config.toml
n_layer = 14
n_kv_head = 5
tie_embeddings = true
parallel_block = false
init_std_qkv = 0.0546
init_std_up = 0.0546
init_std_down = 0.0
beta1 = 0.95
warmup_steps = 200
final_lr_fraction = 0.1
steps = 3350
Each number is 128 + 32 x the weight over its row's rms, rounded and kept within 0 to 255. Layers, rows and columns count from 0. Numbers have three digits each. The size before them is the row's rms in percent of the matrix's.

# up: layer 10 MLP up, 960x160, rms 0.199, rows 168-249, columns 0-79
# down: layer 10 MLP down (transposed), 960x160, rms 0.194, rows 168-248, columns 0-79
up168 094:176088209121163024173139120110153110098111060164179082148198152118145157147097159135141128082142111106125091129144108158106113137164101140133140131073155133159068167083126092133061133131080121128148121116157103151102140107122118138176090108
down168 095:109142103159084158122090157141127119165162114158110232106147109178148103125220117074150158059123100097167133112167083086152133122102164107113102086113094186176184139095152123112067136100111137151184091170112121188118128116127109162095113156
up169 101:123175132134136133121160121129181099141135125129156135084122149122108163103115124127176146091179159119103127133122114156064175086134089143113073130115156166160110165123102160165150154119170135166125136091105153112065107073081239109149095110
down169 108:113095141133145129160130107108121100187174139112129139141195221104142112166136136153117135133115100130126137126137134118105095110112065143086144089142121055086118055131123126090194091152138135022134098141115143144088088135137126118110163099
up170 107:083123138088069154189165153162096064146137072091085144101144118110157144158134158108099153052161175123142139122118111134172109164141189140105046121125143120141136150127092119120093100144146113108155074133155148098114125134133100125156139116
down170 115:127066169135147123170089105135091143102120143072168170143142132127151108175119175183133153136155055172152189087105169147118101088144192135116158117144155097056074130154187069137097159146109087106083096112138110121043114127080120110083171120
up171 105:140089117196130106088136099104128111139170105134148137179171107133131130173165135213105151100147130143178127139128177138119133076115142145093116176149168093152129160147092142127090185129132152095171121138096179141105186136150135138209083105
down171 098:098166130087149079136080128093092122117129118131142138076141135137154104153119172093146108139128151129129102082146111182109135168066137171095167083116128136179130162116115075190062071129139099120113050086154163102094096120122187113108101120
up172 100:148082131181123061159110100077162079137116104164056107158123133107110116186190131135122110167148123122118105152113157137082107147056099100130072138191135148148126152073121141137094089136142095111083121158210157123101100162074110106103088153
down172 088:154149111126139099189144133125152147165149144148167104135104140165129126101144077135089091152146068120143135090177100067113097162124137103192131119114105150180103139192130141133186131151123137156128124079198131190124146130105077053094073141
up173 087:076139150147140136159106134138109056137096090152140143101102152062163181136174130144118144157123125136166151106084082059121142076117106157180165085125119129132092141102147123149081148115152132132178111142168097151130213139153052114152102093
down173 081:129136132102174144115139120108118170084088149088133115073095166135140103187064095167086106123119113112121102132149118113083163095105144127144145123105123132167147121152121127151060092137115110093085095098103089149155105211173097101098096088
up174 093:130138161106186115110119155102145116122082104153141135100128170147128140142105158112152148167113115148131141148109130120215146048124166151143125107128130130185040089111162205152127095172116156078206150175125145168113101178102085115130138127
down174 094:145133120118069167130116127102076154088114142115080136153117117105123099153070096113149067151122158099151091134172112145134157175121121164121117139132101097090102103147079075105076196136141180138118149136110135081145125117094161085185110135
up175 104:151150142149178119122134116118137177066121167144136032133155125147166138142092163134098113184106108126142123143128102165121112050090105080115171146192139127089080167163156107149077095046207136143149101152113153107129132105079125140095161114
down175 096:146146111169147100153141134079105104127091135113125165118155136180090129124129080136131157114104098089116107123112103101128054172129133149174141130142156134172180121140086099076159168133126101099119117072190179160101093134093107136100119114
up176 096:076177187124135152114101163152166100151125121134136138116148112148119106194094089038159047084129122170131133187115148157081149121114126138120123153142163112161089172110152096121154106087127176181096072093101154121118090089099091124098129121
down176 101:076177100093122076161082099092113125107153101084084109193133093153098175141097092153144110116153151085131144071124146130049209078148106164081179058169083154097087104104077031084125166115168189129134134101145136113144111115133138102164096097
up177 100:162186148148143160106173118133091198118137154107107107072163097124193151132134129108111154150170121168109094131125105142136147083152060090168061149112107150130089151086154117182172127153139110110106112204071131106144109114085029113087117131
down177 095:162135092178115142114195109151153114151132143165162082102113104161130082131089133141151146092112151161162122129131187140177104145127133179118116124150117137091127057054194139159095119077112058117177069126111123135141196090087142125111042083
up178 095:136201088139118079167098078142131164093104093172149080134113150148092142119112173114131116156129139190109198124184114133120094131115144146079123134157150114085105108117105170131119099070157118097140136112111142105099097188085126131122129160
down178 090:123095164134141047142122143125069131143141143152090177141140097106091126148118082158082162071083099078031098096122118085149113100077139147155153234076091126117150148111137111124116108185071134219128122158128135172178137134084146176113159148
up179 103:169078144171098105148179131162167128089163114087168156100152158172066162095123076123148103096174059134128154138125133145165167092097139164076145125096128140145128124084139152127135095100124099190154197139167133155079111138162089137075100132
down179 103:127196113094141097074177130114139097103119093121093072080135066072162104128105064104134157122054076078096071088128153092182111132232118116133169092145122119150151156094146182118127111141111127086153171117144151123092131092063129131124110126
up180 101:132197110109126129100097143148094154110069168052199121172135147080091137100086159107121120174100115143116174158188129111090136150137123136127129173087151076131114140163141106160149081136087109086186142070096127128129109153150141114111150141
down180 103:140126174110155134177126052155099097065177192148119079121169102151125136148184081121083099091116120106131061133091126138179125094151196196150155103123097112155085111096138120141197108130086078164105197102121117136160137201223110145188122124
up181 103:144136078102131120096105108115156206103152153167183125104125104161110137186175122125179164101121086110146108138128094098123150123121129144129124161104141184167176150090125187066185115187162067110142093161075078109153111103138156194108127202
down181 111:132182083099160129078175169099182164152101148057158189144068131093123111188117130165101141149147083126124108105169135169130181131126148137124091136151131130170139151112119184206143114131167102138177145094135168086103083147173130142180133135
up182 096:185102138104132156145141129172132184099098162105148081077160109148150145183133168114143156092127103136157156175094151206085157195142192143119124076100132138159125115157103141136131099101143106142108157158115141095136126121131114132116123076
down182 105:108166115163098150143117180130116110158084138073163044170158139114149120105133146176144096102110107182193097117132089129133144145125128102141104133123170170123080123131132114131101145130148130090116106189079137089099198140119105152174148144
up183 089:121123102099144075142118143141122105184087149143148099075148169118145144173166184092141159094106173127156073112062120100090194065129129120129162133120142147161153163151141142064136202140192164096110035146166093122146123165114140149129133145
down183 092:097145109133134052116061134107106116096135177105134098245157094122141083088115140120136121139126132127178127136095117162120144148101146146146148130079184138054112140132148102187096111075164130141092122112122113084101097196139108066135160112
up184 105:076134122171075088125158164153150134160144112164145163119136089066153139188138164139103105063140110153142072110116150123128104110147171125169145098132109130052117099129133080107153138154109131102160162103156093104120124088148182128058120130
down184 100:130146103156148102153176136142107133078110122155094144145083144134093111129179117167105083120065049091177109188104140161093157094118153164075107097075083163093084102125166142087151134148190104141171087090090154071203114157132142173152127088
up185 100:160145115136075144109183049149124148083106122172148105138142115143173188100107119081144139106134131100101130144176161070135135102110093145172122142135061168175128131146134101151063117088145111151072123143121108108117063099090125128182126116
down185 102:170052096134119096137146162111116142081143159104155083130154154177136097147138082127126142159098135104106139129152175183161129097177089108099146137086157181134095132104102138085133116103081089108148068131132172109118081097063167187110120131
up186 111:092137085174116142165134132135100111077149067171152156080101129163093095184104134171127123104131111119132137120058181169164111111133149088150172163087131158119135123108130138079085133146162127151117106062174115121155112070161099155114080110
down186 121:128201115069134160119113138105118100106132159143155087130168114134100176106162080117135148163124136138171166100173154105109207097120128138161094165178104148144173135084035082105150161119080150147123117146098176087104160091128217118111097110
up187 101:138103124210182137095089131143166107115098172087119113113119174147180120110129163112137151088163136096166133108145112181081105135124133058146178145048150131144195085173092083141131104121119105140156104169100137120142096116083137140154184128
down187 113:131211109182170131144143189147103111112151082128117182113156145088119183124132181114148101081115068137119128123095128135104085150066171137106206110104124114109157078138144119134165124118101164109139168083134147105154097177130103182095173108
up188 096:130131123120177115087159104106104168138117129128100157123136121126150100121111196197183116073118137129139101149103160144135126165117113125175121155065106057128153118125183139166100139148138130143149114133136102108106181152062093184106124089
down188 098:194138098121056179138150120109106098119119128196083124084108125152100147168087190110118105171117132097124086111152149163149094118092141162178140106117145081132114113091149137199113138207080127118134130136138153074131139158157071125148153150
up189 095:167141146099149144096093122126130101180146102070110107130108147141149156083161107099170163122130072082151122114175169085045174071088170128126165106114157135136091126137075135186082099141091121173067109111141114113120142146143129123085109063
down189 100:143099136163078147167124148123136148124094111166081147127135163147102147125147130078139158075110178138139167094155128181106104152138120094121096119107050112112111114167164061099154095114202140112139210088139103141188103203087109118129134130
up190 102:148146107109121134134157130168124093093112109127114181164107091106089125135123124110140072110091124165141116069111148132103138133102115131119124153149128088165077090082122129167190150119103116125127168119180107175151142151134145207146123085
down190 099:097091111152150182124202107172111138169117080132102179135152131125072174098123190092154117097109161119144093076084082179102109152101081100079112155172098142133132101168131146149105149120145126109127123159048161176144124138122109147092148145
up191 106:100119167110162109153140121095129135094105097143101133161141185168114232157125125157158168101129128140203146123112131119118170132135122125081064116132115157089064175167177133162053122142136138199133097129104144125066116079147128120111123120
down191 102:172129130121177142093097085135136201147128155164081134133100156146059136140151138154170211164113117147114082112091184122148148094124132159163135087194114158155110153157107104102128110071121149113151165147153129100129196184108150107111109174
up192 098:117122119191060212166120143083145156107171121083099130162140113161116158090174110164125062184145119152071083164143099130121155158149183098129136174155138148107124147108089152115137090144169193136152120138093145110125134186092089172126128110
down192 096:145135092085168104141082125153127155114113143116168174144097137152142140103137170158124138097144147122103070128137116152111132096144150117188107104153163127125156136141136119116174120166099145159170165117101146160088131157142166093096118120
up193 107:079137148120125077173140159098085043092067109071109128138191096128115136130145163139108135127220054109182123127115163145108151115120159138090083134115192154165125067114149152151141143116128162100167141061106119101168127101116166097127199148
down193 108:126078166185067103168067109055149177141138109126170178148162140153144173053097155154138123124196121152113114086155098113153154109092135174121109139143120079171087114111098119102146202162111183132149146115123097125160086106092131132131165131
up194 104:161114152122163169139080133184165177092077162100177183142176158057105114079119149107087125093129137122136124154102194138141115141131125096085149162131086159117069155113150096135084158161129147137130068143104133133100130090112106057138175152
down194 103:142163172086185169103135144128134115144135191192110139107169093110165170130068153111168147141097159191171102152172157140133120056168146131076110138134116068137141188103124079164107125125087139119086143101128152104080166112128150094163083132
up195 097:160114134167116131141150168124086148088066139184130151073145090098109190169119143139210114100158119085158081167147116164168148068143158138081085123102127111147154125119124123138132112168156121117101095155125077116129113101179139077198080087
down195 103:121101098109142167170127114098074112178082156159115219118069158111102127122119089134132118159100148156121127126138177110187167179148101131138120102147175170082202172133133176203111114164108132135144131143111151135094139148203166140089108081
up196 094:068141148161122138155125108121189193140106163189152148092081143080135108124105106146167100136188150107153152154165140146066083094086109139154103138078150158178089107107125098131086125093185119143105174080138120109182140088168147114165110166
down196 092:133157146141154140162119086142129131105151055107122159097120179142078149076120151130152102114088091165104104139144092122092152156128102143111092119130136136190091082127130169117168104146174126103089079108112029131106117075113145166137127074
up197 106:085075151155102127183203117138114147128183182134160121067135153132083169112069135140154132102150171092183144166084151090164123194095154103065153153103143162151089199117118102093144184077099150149152143126095196121159157133096111153135070100
down197 107:111106161143073144127120136137122118196098124095104106201125150181131158099073155147078106163137115103135139085108159161152167103137089109124158157187093155102143149101112166136146086073123175123159144083136086186108137115143109146126112138
up198 090:150166083120121150095122150101123169121085142079157108167134158036156102116097161118161100127095150158188193073130126157104101124108129133122159142129113139129103128154087146082171078187123123072153168165090106080118161124116156153149171146
down198 082:126099109087128135166055215092110134098111085151093151036147154180188126193145131150124162141168154118100066077111129105113114131164119079097124111131101140140124160133094127102164194157079150143111105126143128142120114085119106116096113114
up199 101:140134217152087146107076137043180092162112124087138104071104141122142159078157126121147099107086117116125131158127119091129211083147164142156099130122114100122163155140117143111108145104132108118126118109130155068136136116080180113110094073
down199 102:120136113125138155110109129160097108144113125068143149161161163163158149137107109157084137099162093128137110123123148168161191125149107174051100136152140076107188109154128099157151096177179093107109074165099125101065154139065107159139105154
up200 113:098129161083104032157115147168123142165097069084112112142124101172128132139155155047152148099145158178165129136109138126151107064083102114125137109083123174126078210132075102082122155096095123148166107170066082128103141079154088110118122126
down200 109:129122137057147130139092123119130119109185141126107145143136147156114100081077155182109152126099118067095117103197122090093157124128125099103149100111108132145163177121085097127146066068150146143131081101065113134193110146148100061104109125
up201 103:066132123198148127159112164120113120060128116107167083161153194071177093159156159126105114108116146095122147136157134133122046134164158144109088192107191108133065167112124154137148126143125117106083114104060135167069157158116131103139131160
down201 111:120123124130137195144166147180151119141106180155142132102166064202121133144168131107117140130130099081193100126142102155129112094067164195175148171153112105080051110105151094168139086133173117093094047156092077108132165124146135090161121107
up202 106:175109078122102076143134085157127117099055117174119114110109123127175175175116145112109181169131095154158161169155077162126087103115097104181088117136091143136163160105115134102102144119151138107096193154145130117137141122162126144104132204
down202 103:135202119093118118092099109107125123109148163137108122204148141113173125135125159109066104186139132145140093088169117105105123094125103123102123124120085158132115089124096123130188197105133187117109222120108073127163121117192086151152112220
up203 114:126111136123151144149182010129143132125140115124087138136131100093201149125110119115135114126129163155078118075144105090097137119108123119126137117129077156092121139136106099150107129118077087166110114145150167101120063141093143125171097177
down203 124:068132129128085137150159055125113139130171142114113133133164089124136088168117086136126159134120101147119139109090157171135111069138101049146070130122025141116114072150161111126117053095089061107141043157156140144051153130129123125122155156
up204 101:142116129129104116125115147092159116122141143147169178152154136103103126106164116109125130123132134118193095074070151170134083171101140054137153139158083123095143143123167156125171073183148127140110130144129125142159179131173121173134104157
down204 091:156169155110195095148089124170087111126104091154107117068116124155137142110113110132191117111121163138112100073144080172104133138090110106107069083088114119126101068116117120176103125125092093107189107129078208181139146127065177145135097114
up205 100:114155125086090123170096108110167162128187147106137107120118147130103135118113055130094121115120107155139153122165128181138142113096139102086141137139075153192149102088208091077117149148116136156101167111107152191128149134103128169134177127
down205 105:131121147176125096086095154103108107139120124105086124090150131122101109157127116123090109166144114142168128155121165132132128163076143167121144094132139200103183159130167153142100127180136099112170091145080128091211135136177101109143131157
up206 108:156144085146069131152057152113117138072144123109136038130146089165150141108139150152181171100152156161124207139182097109088136155148123160098145125149114121191088078159139111153094155114126087142057103115066128110077057111162059110096136115
down206 113:109117145158092150142099050165131115125087145140121135141097083136057099084186144136178109119156142116092159119113149130147136108197144152151128186144192182133122109138122106135107108108094073221164086167093155138140230142163147139169135204
up207 099:079139096185058102164117223136171091115139130113112156074101159140052140139104142098165164148163196122135125136094132106114179123111135107111139164117084110180151133086119143080139182124091139081083127125093130137108140144173145203143171135
down207 102:093157170147085086141158106143118160152172123169160094177136117178130100132160078108205117158116127090135144156082128137142172198172129125186134142169131167117150114116115077093106137087146113133116058101175083178106159061102158137146190125
up208 105:127095081116108116129176113128094121178133114160191152119110099055123118095093168059157092082130101134115147178151114131148093151117166104138110130068197133122096134089114141103167117231132089105118144093141106120106050091173170128196085142
down208 105:145101162106109043106120122143069157129097157124103126139174123141153100140140104130094143141115161103154169168090090110105118018125114192194157115154108102133173136168144125118174132158123149118173147138074164154225110131138091135130128157
up209 101:143120100141154112195179132151133114069093140126066190135178132122142101150144206116090104139150078150098157124131113127153100123129109114132145108121124147121125134129102107126094146067139194170161119104141118146097112136149132120193140151
down209 097:129070173107074098073090113142205145145125161100194112114131101121117044120114105168131110077095150118133051128221132098134111106140089119127130143064139168125130174154131160114116127183097107177151117151050139170119129161111130062091128170
up210 099:089174146107147136179135107159107090117166102156062113080137158131149173131134201200126094054122121128150137139171101064138112113136176119175059109144178147116129069119111159167106164131107140181095125143057103089150106118126115127129151122
down210 102:156142078082211099164128166107126130096128103123108195079156129155101167125106139088123108132087097156117096163129093174144206152091132163157076122072128150126096107060129143122096166135075120151171117110107177169107079159098100179134099134
up211 099:121162153110093117162126103081116111163138086095127156124155115114145135202173119105146140167105103142132134137093147133105100156131150108115065140119185081214103114138121128118101137100094142147170163114135204104161129171122079119123157166
down211 103:093141123118122150186141100090110147132088102138166122174088148147101072128171150136082173110141106070148123111015097120150158153117111154162118136093129120161159170139094097115162136128130191138120116144142116136136126141126147122106172156
up212 102:125151133119180099124174104068123105107148076145109090152139112141140130218159129128131158141094119152150140133136041113081115101178112115126115186118176090123165114138167111111147109184110087035120197185130138120102154136173132140161222124
down212 109:217100168107099138159099053142118147104154086138152114129200136148140111157147106147169115113108159098141139069086180160108083154172120070140154095173121093108195137108163122103124146107118090200186116107093136153111078081056130138077084157
up213 092:119152106200079112152127178146139143165111073074139111166094132123124107112178128139131112160180164121092103121150134085145064119077120092133175163099136113144103148123149162112105131148118149126091126130139085085136104099123125211175125123
down213 102:101125114071129086081182117078094175146104157128061105184078136166126143087086165149119088097100137162105066132094127094128133150101155112087127141187143106159177119140135102159160151091143075158126100171064163123124076127150110158065152161
up214 105:119156096117164170243147108185102091130104112120090138113133161145089145148095169103135163110116221121135172134128161155145100090130123099114078077118077140135119175122131123112085155112149128060110125128202079116124143139091095127075097099
down214 105:101156110192147134164114155151124106117085159150179137138150166135163212140138162085149094135105153124101091129049151222117131115170179104144112173104176154124125144152064124065174126160101114128092182129135137134080128094140148146127144120
up215 099:147134192133157094121129114134128135118187177103126113143168089128127139113206136162113109093126114120173170143109107140119109104083152024175142182073078136119130166143145092122094083181113112199074147128200150082146183140125148141075138102
down215 100:129171146084131116114117095091105157143140145084130134078132163111160132079091071125149170044171141149065177149147122087115163121138102081082110157167121137068142117138135090086173144152095055076181150111133104138130090144069082143192078149
up216 106:074161117149041085106118085114139133132086169079091153086098131177115161165205161106109154147132099095102116100021141152165098169129145104101143164101150119205135191107174084094114117107134128122147112121116120139171117113162144141120125111
down216 110:179098163088131124170151123169078126139148142158142094119118118151128146123116122092171078102124167111139145096195087152134104164160170136126162126124122153061093134130153101113102153097149098156116072060173110108160126084189166154184142156
up217 101:077129125122146126095136160096099148178064126142091102155120124147128159161117159139138134035148165133117089151116135105126099111163122116093092168159152103176180093189104133107104162070127128141140112200086124161166166135103121130149153162
down217 100:114184123092195132145124123213159159077121131164187090206107133117100132139129095229100106133128132142129172120117131144090152120095120115152106155158107145130166136125160124179160146149151126142094098156139141175160085057129116103087162141
up218 095:092136133128096161118145157119133160069167117043142129093099094153123156164129139064154204143124079161116101081096129136141099161097157094154161141128179127105162067128149138142148198115151156127124121177157172122162110102142182143163107125
down218 092:154173126090088142135140135144102132140122156163194154133087112080116165128129105160124153120064145104120147150083174122133106177160078148135191159119122176066118113135083069106140099120149140151119151089151126108113088159105085167120099106
up219 106:134100145124132144069143170186186151052148117127066155108102135115137143119137180134170077109133072111151101043160145175137118141120082101086136124114128150072109118144079131125142136127092104079155127101085155192114114108163119137162105124
down219 099:111086136140152138101056123166090150118124140151110152181170132066171139092131154106119109106197144096152123170131077146169136105135144141143139135075112157121060170160144138112160117125099177113136128112073178139117113119106092134072134122
up220 089:084194098141125143101210077112145102046176126146129153108163111152110128139135139105156108108117152109065152114073182113106139052137111141134137140091115128087130163144131097113042116140068093129148003148136127098139088174159157130109120195
down220 077:137142055147130126161096147147149137211102089120116134177119153157078159092158069139074176130052118127091116084181143151076103129142202102152157146189139140124130136204162117175179144131125149119103138076139122114106156169145154105075137116
up221 104:127127187135064089131175078162138118103113082113116133070096113193164124187168170111106118090127100117104103133122170042153107155145121157129136077137113098194155048136085190142133089178169154117129197132121153110096158138075130170113186112
down221 114:136173142160103053075096098149142090160130160066174145110085080140102152136071150187056134094186107105142167079166171151165165126145096129139106117093107123136157012098102159089168063170158083120157134156141187112142179111101081104101131139
up222 101:087147089125188146093161127093152109104106056125111108131102107158161164100085139085116102132140130178129164145155070148119121141115123169131086102162129164118150151101114188165126115166157075137086079197123127103115085112158150168150144142
down222 107:172152052163209110107162166148162148130147139162138142073160150102173100106105114146160123106111123148121072177153102127144161125141156182075121132143124122096163071152156132142066072132094165082153148191122114143087186093097082159108144129
up223 095:182147106126077102114146105070160136114090180103159144149163175113112116101158157041162107139118100173120125110141070140087133173103108111110118059123066114133098130108066154137135155148089168096071165129127149168127131127101150163125070182
down223 092:118132150155122124116152139155160122145141120107103110131098121140136174126176089159086042110157162086127085132201099048096144125142142101117099168145125111172073174136131134167089105165110099109174138128120119104091191119118084170171083110
up224 100:144120079134091101128096103126119153147087189139144090100114139151153144129054095107180135078121145148153123112163142140166152141143139063088093184114094173148120100169101117161098134138094160135109171151084091160094154166085132076087189133
down224 094:116156141110162116129084113111179174173164142094091079147104080088056104123151101138131105090146116094127147218131140154111146107154124098165152110111135173128104140149110104112133131098155091124142121128069154111115115185139093128155097100
up225 094:122161135200174103149166085092113181122107086158120101136108127157127164132112165113112135066123150153169081147107102167157135133157176143104175128107148128117191101163153143137102134133071150151175091189085156128163126121206138088174124088
down225 090:144142177068050062195152187133158103132130134089169145121132095114132075104141190114083152152153116116159121130101137136105139081084132078189194138134123153071173139146169122127144097103159140074149137161126063153099128109088083148203134103
up226 098:143131135086100158112181148139188095110095079084112125106140114094057150125098099125112151083131096132129063168098168073187123078058176162124139075169116088087140136136138149106102131143137150131138190117143161137117113080162091098154106167
down226 092:121083169141207081101107105136160130209128153116173131110116100139069145163155075142182121129103120099119143141102137120148147090064107113162076157122114146122117082188136112123163106094115117167069115097125129086109152104135158162138247145
up227 090:107141105062180107132148114106165125117134133106147071132180089081088085056143113124143190162143168177121089171091086137126158145114066103104171118108172127172105144085105158117116151138069129133131133117182122121125152145120173074124088129
down227 087:194142112117097113185190158177134120144105154151134159152135163125058107105122146110091128153158079098067146132123146198129083127145195142101153108144129149099149176153148122147130107149168126081152140124086104149083121163085035200094152081
up228 110:104104075117064116094107101132109121097102158151103129149105126094135149061152111156127148124106109139177102125110099121183138080161139163188150103135143140166068167116115119108103104134115157127079149128108102134104131146127113105138122141
down228 127:129096109154111160208120094095133189105152164140096155138106112075113127107204167140103161144115151113117067104117103169172191127170117070152111114145117163137134098109137070134138166091095138129134086104108122139099123138058092149056151092
up229 094:151131120139125119087154145140169130121108200119130134103119107114106116136187138165084154156107095056159086045113119131105085147130123101110082182114143100111160154137118190125082135161068108151101119096164108143191151109148087137127095189
down229 093:153092165083167104114112180059099107111144107089142133119122132169088106126096101141104182083102099167096126066078092099095153098112125131156142110118122123095177144156150077164188153158135125167113137111133121131090151134117150129156140117
up230 100:117102105143158183121173112133149156106126123191113132142052172192075168161080117155149191095136101153148122086093133158171152151130149114111110108076132075119097097204197162160099111158092112142089118117086110091099101116136125105144096110
down230 099:126122166111113111147120085141094082087090102159072162146112108153149159126120035144112077152121136077100110129091109138111068183145170125123168111066145184132123086127133120146118125110133091110115142121118160133095152097147088104153080158
up231 106:123147128099206122114134124096143099136133118123160076146098120149087151130151114101120108104112150180069140168134116139120179137122152096050066112140166083099121176077081116146114127141047126190107118163152126112089165184158187134126130158
down231 107:126148125111135102149064101159148135110148143114120145105158153082168172101112132190140105176129129099117132110163169098113144103162125131079135130137157172142178120151162098196126109094117103059179100079114100188130135143127102113104105171
up232 101:080161112120200133141146198101090121120108138175129112108141142142121143125092098177144152164175112095133125127146106122129137176128137126137144172123083117111149120088157098065175149158125167126053144062096172145164116090154150136179127151
down232 104:114095086167141146153135124052138103186114156150175130122110110105062116059080131117101121123099033100138138217158162157155140141142198079144125100146105141181180152087144188138115131154155148159169107151098183144086057123115143102118172141
up233 107:113139138114161072138145132109120110101101160155135135166136057176158155127161140079113132096130114120140183115139145179112156093135174129166155100138132111137098141115127141099087120153168164116130137158098153166125071155171124056094168142
down233 110:128103174143118153100095121136085120135155137121136097132062140064090125138124181094155099088120141163161143187109130104094102161106134112089118064176134132183111078120133124123111150147147117065059133109217084149099163103168180202140155168
up234 101:124139171160167118139159100136190136096185151157120173045103084113176149102055101144166138134096123155122102138057114102059069105132186094082130143113178131139106165159105122132088137119109116129140114100172157067164166139046172046141104164
down234 098:122195118079075143135122113137150154139159133124136083184167102114095165098135185127066119120160128147130115129139115144132113138161072112093188185118087164186137127168098134123161113124139086191144144095143089101171139088189132164123157182
up235 100:101182070140154134145113135120113081085112120141126097072145092126085128116093097103158112107123131132119079087070191147129187060120152149144082182080098147186093098158168135136156141127134130166174130158144108136202116140112104145115134150
down235 094:137121166113108098130102148129123094140094106176136072132136144159152111100116108072126188098134062172148152131126136097165120194127139210123155128130142160129179179107114078130139126163081159157142131113092112128160129124123092120063099136
up236 102:114119144125106083200169097092134088171135130054076133186162160175137151087175174115169143124168134105139128126128132165089174146153180102129080159144122150141115099162154132160117162109126133147158105127127062112194141146185027099117144193
down236 098:111099175139077058174104135089076153105131048136099202106142196164177109124129083140119160097144110135136107118146121156112154074120029156140138116089069158106069119107106110130071134202154125156103132144072108119079110096127112127143131093
up237 103:146084187110102078120187159178201145144165092102103106145166117076121128111178039114111145136137115139112142133104146131102147111118166079137108102161166184132108100102123119127123129151131143097057131136144131113158168142146141133134056168
down237 101:150133118141062136199123121085182116152116121124143119099184170123111156100136129103097141122134154119146105102122143088097154168087138145140052104185122141057162165107093082120133186133096100150146100075090192153134118133099118077154170120
up238 107:122134169088092107138101097122169093128121065066123070149174063133154209147151094132191152168118131110117199141155146128151119144119085095154127101151137139160190089188116132098138114113115158134148107116090124125155099153166139182138149164
down238 105:157110142121081139116093154113190127120109157111162114127071170140096158092136153149186169139128074182146108114188139177174100099164138124152140108162050141120139148143137125117143102092122102077039173105093139085178115115159160101117132129
up239 106:118176189143121116167148080131161141135123042121122116101134174118157126154122141146153111159148163150166098113116142127102107136072150080128162128147146115114102155093102082130068094149174110151083121135181123090138162123123088142124140123
down239 114:134167112149206086095147149109108086121197141109171109149135183169181125106128121081106172112150142083105101078094138074131192136014143153125143125111059185183125117164145146169133142125063114102165120166163157165117079118145159130182153126
up240 097:148128146135095071167095190111172141119112042138064118101112143127125192146112087134096141161077128136097143118123165140116118154129104083139119111130136132094168049112160115095094180173162117086176130172088148137109066133152148132104074141
down240 097:169091195139115153134093163206094179117135169104145148151044198136157157121155095166147151140165098095141133116117098161125183160160168112149089124109095125150071162104133141106167146152125178094136126143081110103140139173128150175069149126
up241 094:128133160117102141113076168162112133108149135105170099141102156124118120081177161053089123105119127099091131123136082123151179131113147155087108127115151123105133114093131117146126078137178094086092148099150169074103126099119120100166198136
down241 088:137112170142171132131079069124082151122071135122112116169119171156198109148113163131107082158098172142079113075141097120134055103155119111160156131157137157093153138168099149099172113103108124144071115138055097121144127127137152131096090150
up242 094:160153127081177085115149128136130147105132133134180129097118153118124183080088160088135158145142194155057122088155154141106135069063102188146162147121157066132170134118156169095119173113119126128159142125151101147102128175170151132129127133
down242 095:106140124186094171134114131147100087132135098156104059142057157120202174189140152157133158147125120117124150139129116144143137128118165151117120134105113154114070106089137122157149120111129110162136155128138095117185163138057162068205143133
up243 100:161108078114129125131184143105154116155124137165085122098160126105101177096166145131073161079130189110134169153079166075115137149131156178077168151121172126120136177091137145096106154108131128139114142183148130149131159111139186100121103087
down243 085:159168143115160098112201133119152196161191155098045105134139117115140092115097127188092105150080096131151137166104058122111121088122074127129065143110172095093112117134138119098193096077113151135064153198090116180113138121126132151136149129
up244 101:134134141175198120179138100096118113118128074145154168154147153117157122178076152170142106033150127195087049065131084132064100116113103164100149139195152121138136133087086138131112131169117139087107116120067106068117116124046164184106120176
down244 084:118115118149148134136103103139115085115101087148104160140114116167104089157087115157112100106102152136150135126152108107117180139162126141174162092185133117108125151114103139125129123124073130119153065117072143116106114077128157143118101065
up245 098:073150113113162112104111089127088146091093146170118077055150139190175114104099117183189165136069113196132109135141119166174142080115136128175111119150182113133152086097175139128095150103133145143140173158110156110137133141082122158180132087
down245 094:157094110149131116171093117139107084136121109096088145199113123142124133134135095164109115071163124153130045126132110173143079122095182124107152123158109133089136124117100128135162098151139065102096170105120162137069058116092127171177103159
up246 108:103152110164139107144132109119110143127105112105168139084135167092151137120093150081172081152071101165106120187092130121041082142166066107136079140110122089145162145110141081089094079145182160077131136114116094136155137139128060179146109136
down246 115:129077143094138137135079144168096096161137146146088045066175170156152114170127090103145115160188131078184075149126101082161151153109192137130085151199137141106103153126128181089130118160140086136152145140126162142142187027168158041153110127
up247 103:070171140110122137114143079117127136073083089171102107134196104108112151155132167153121185145169123071153102126149079116088129149152096142151146108128135155120172147121093150110137133115167163162146115098099110116164134135123124136148086151
down247 105:124115075134191215123114111130199142144154140126072155061082099128128150167144071096165151161141198145136096186114093111151117083165120129104133136131112071084126214157092142116137096104073222133133090149098132118131064111159101114081104114
up248 094:140131123156164099143088107124111096159081113154078041093056067121176082072118096160117158138123098181161158178165132126116138140118135154200222175103159121152094136145167166096064163150166136135163142146106181130090083083145166089153080109
down248 090:147136121194200143102115154152117126120111136117124112128107117124174133202137029112059180081047127160048162123102175069133124142121093124149096140109122114148078163140122128095127181172105153135112088137086106085089075093117106102093126116
up249 097:157120111113213112181103193139133087105112118141064125121178068118116174153127138155133148195162129132135171155090129085099108111081124139113141157122105122137155165167178123134104124159136181169134114105091187086124107089171160189131148143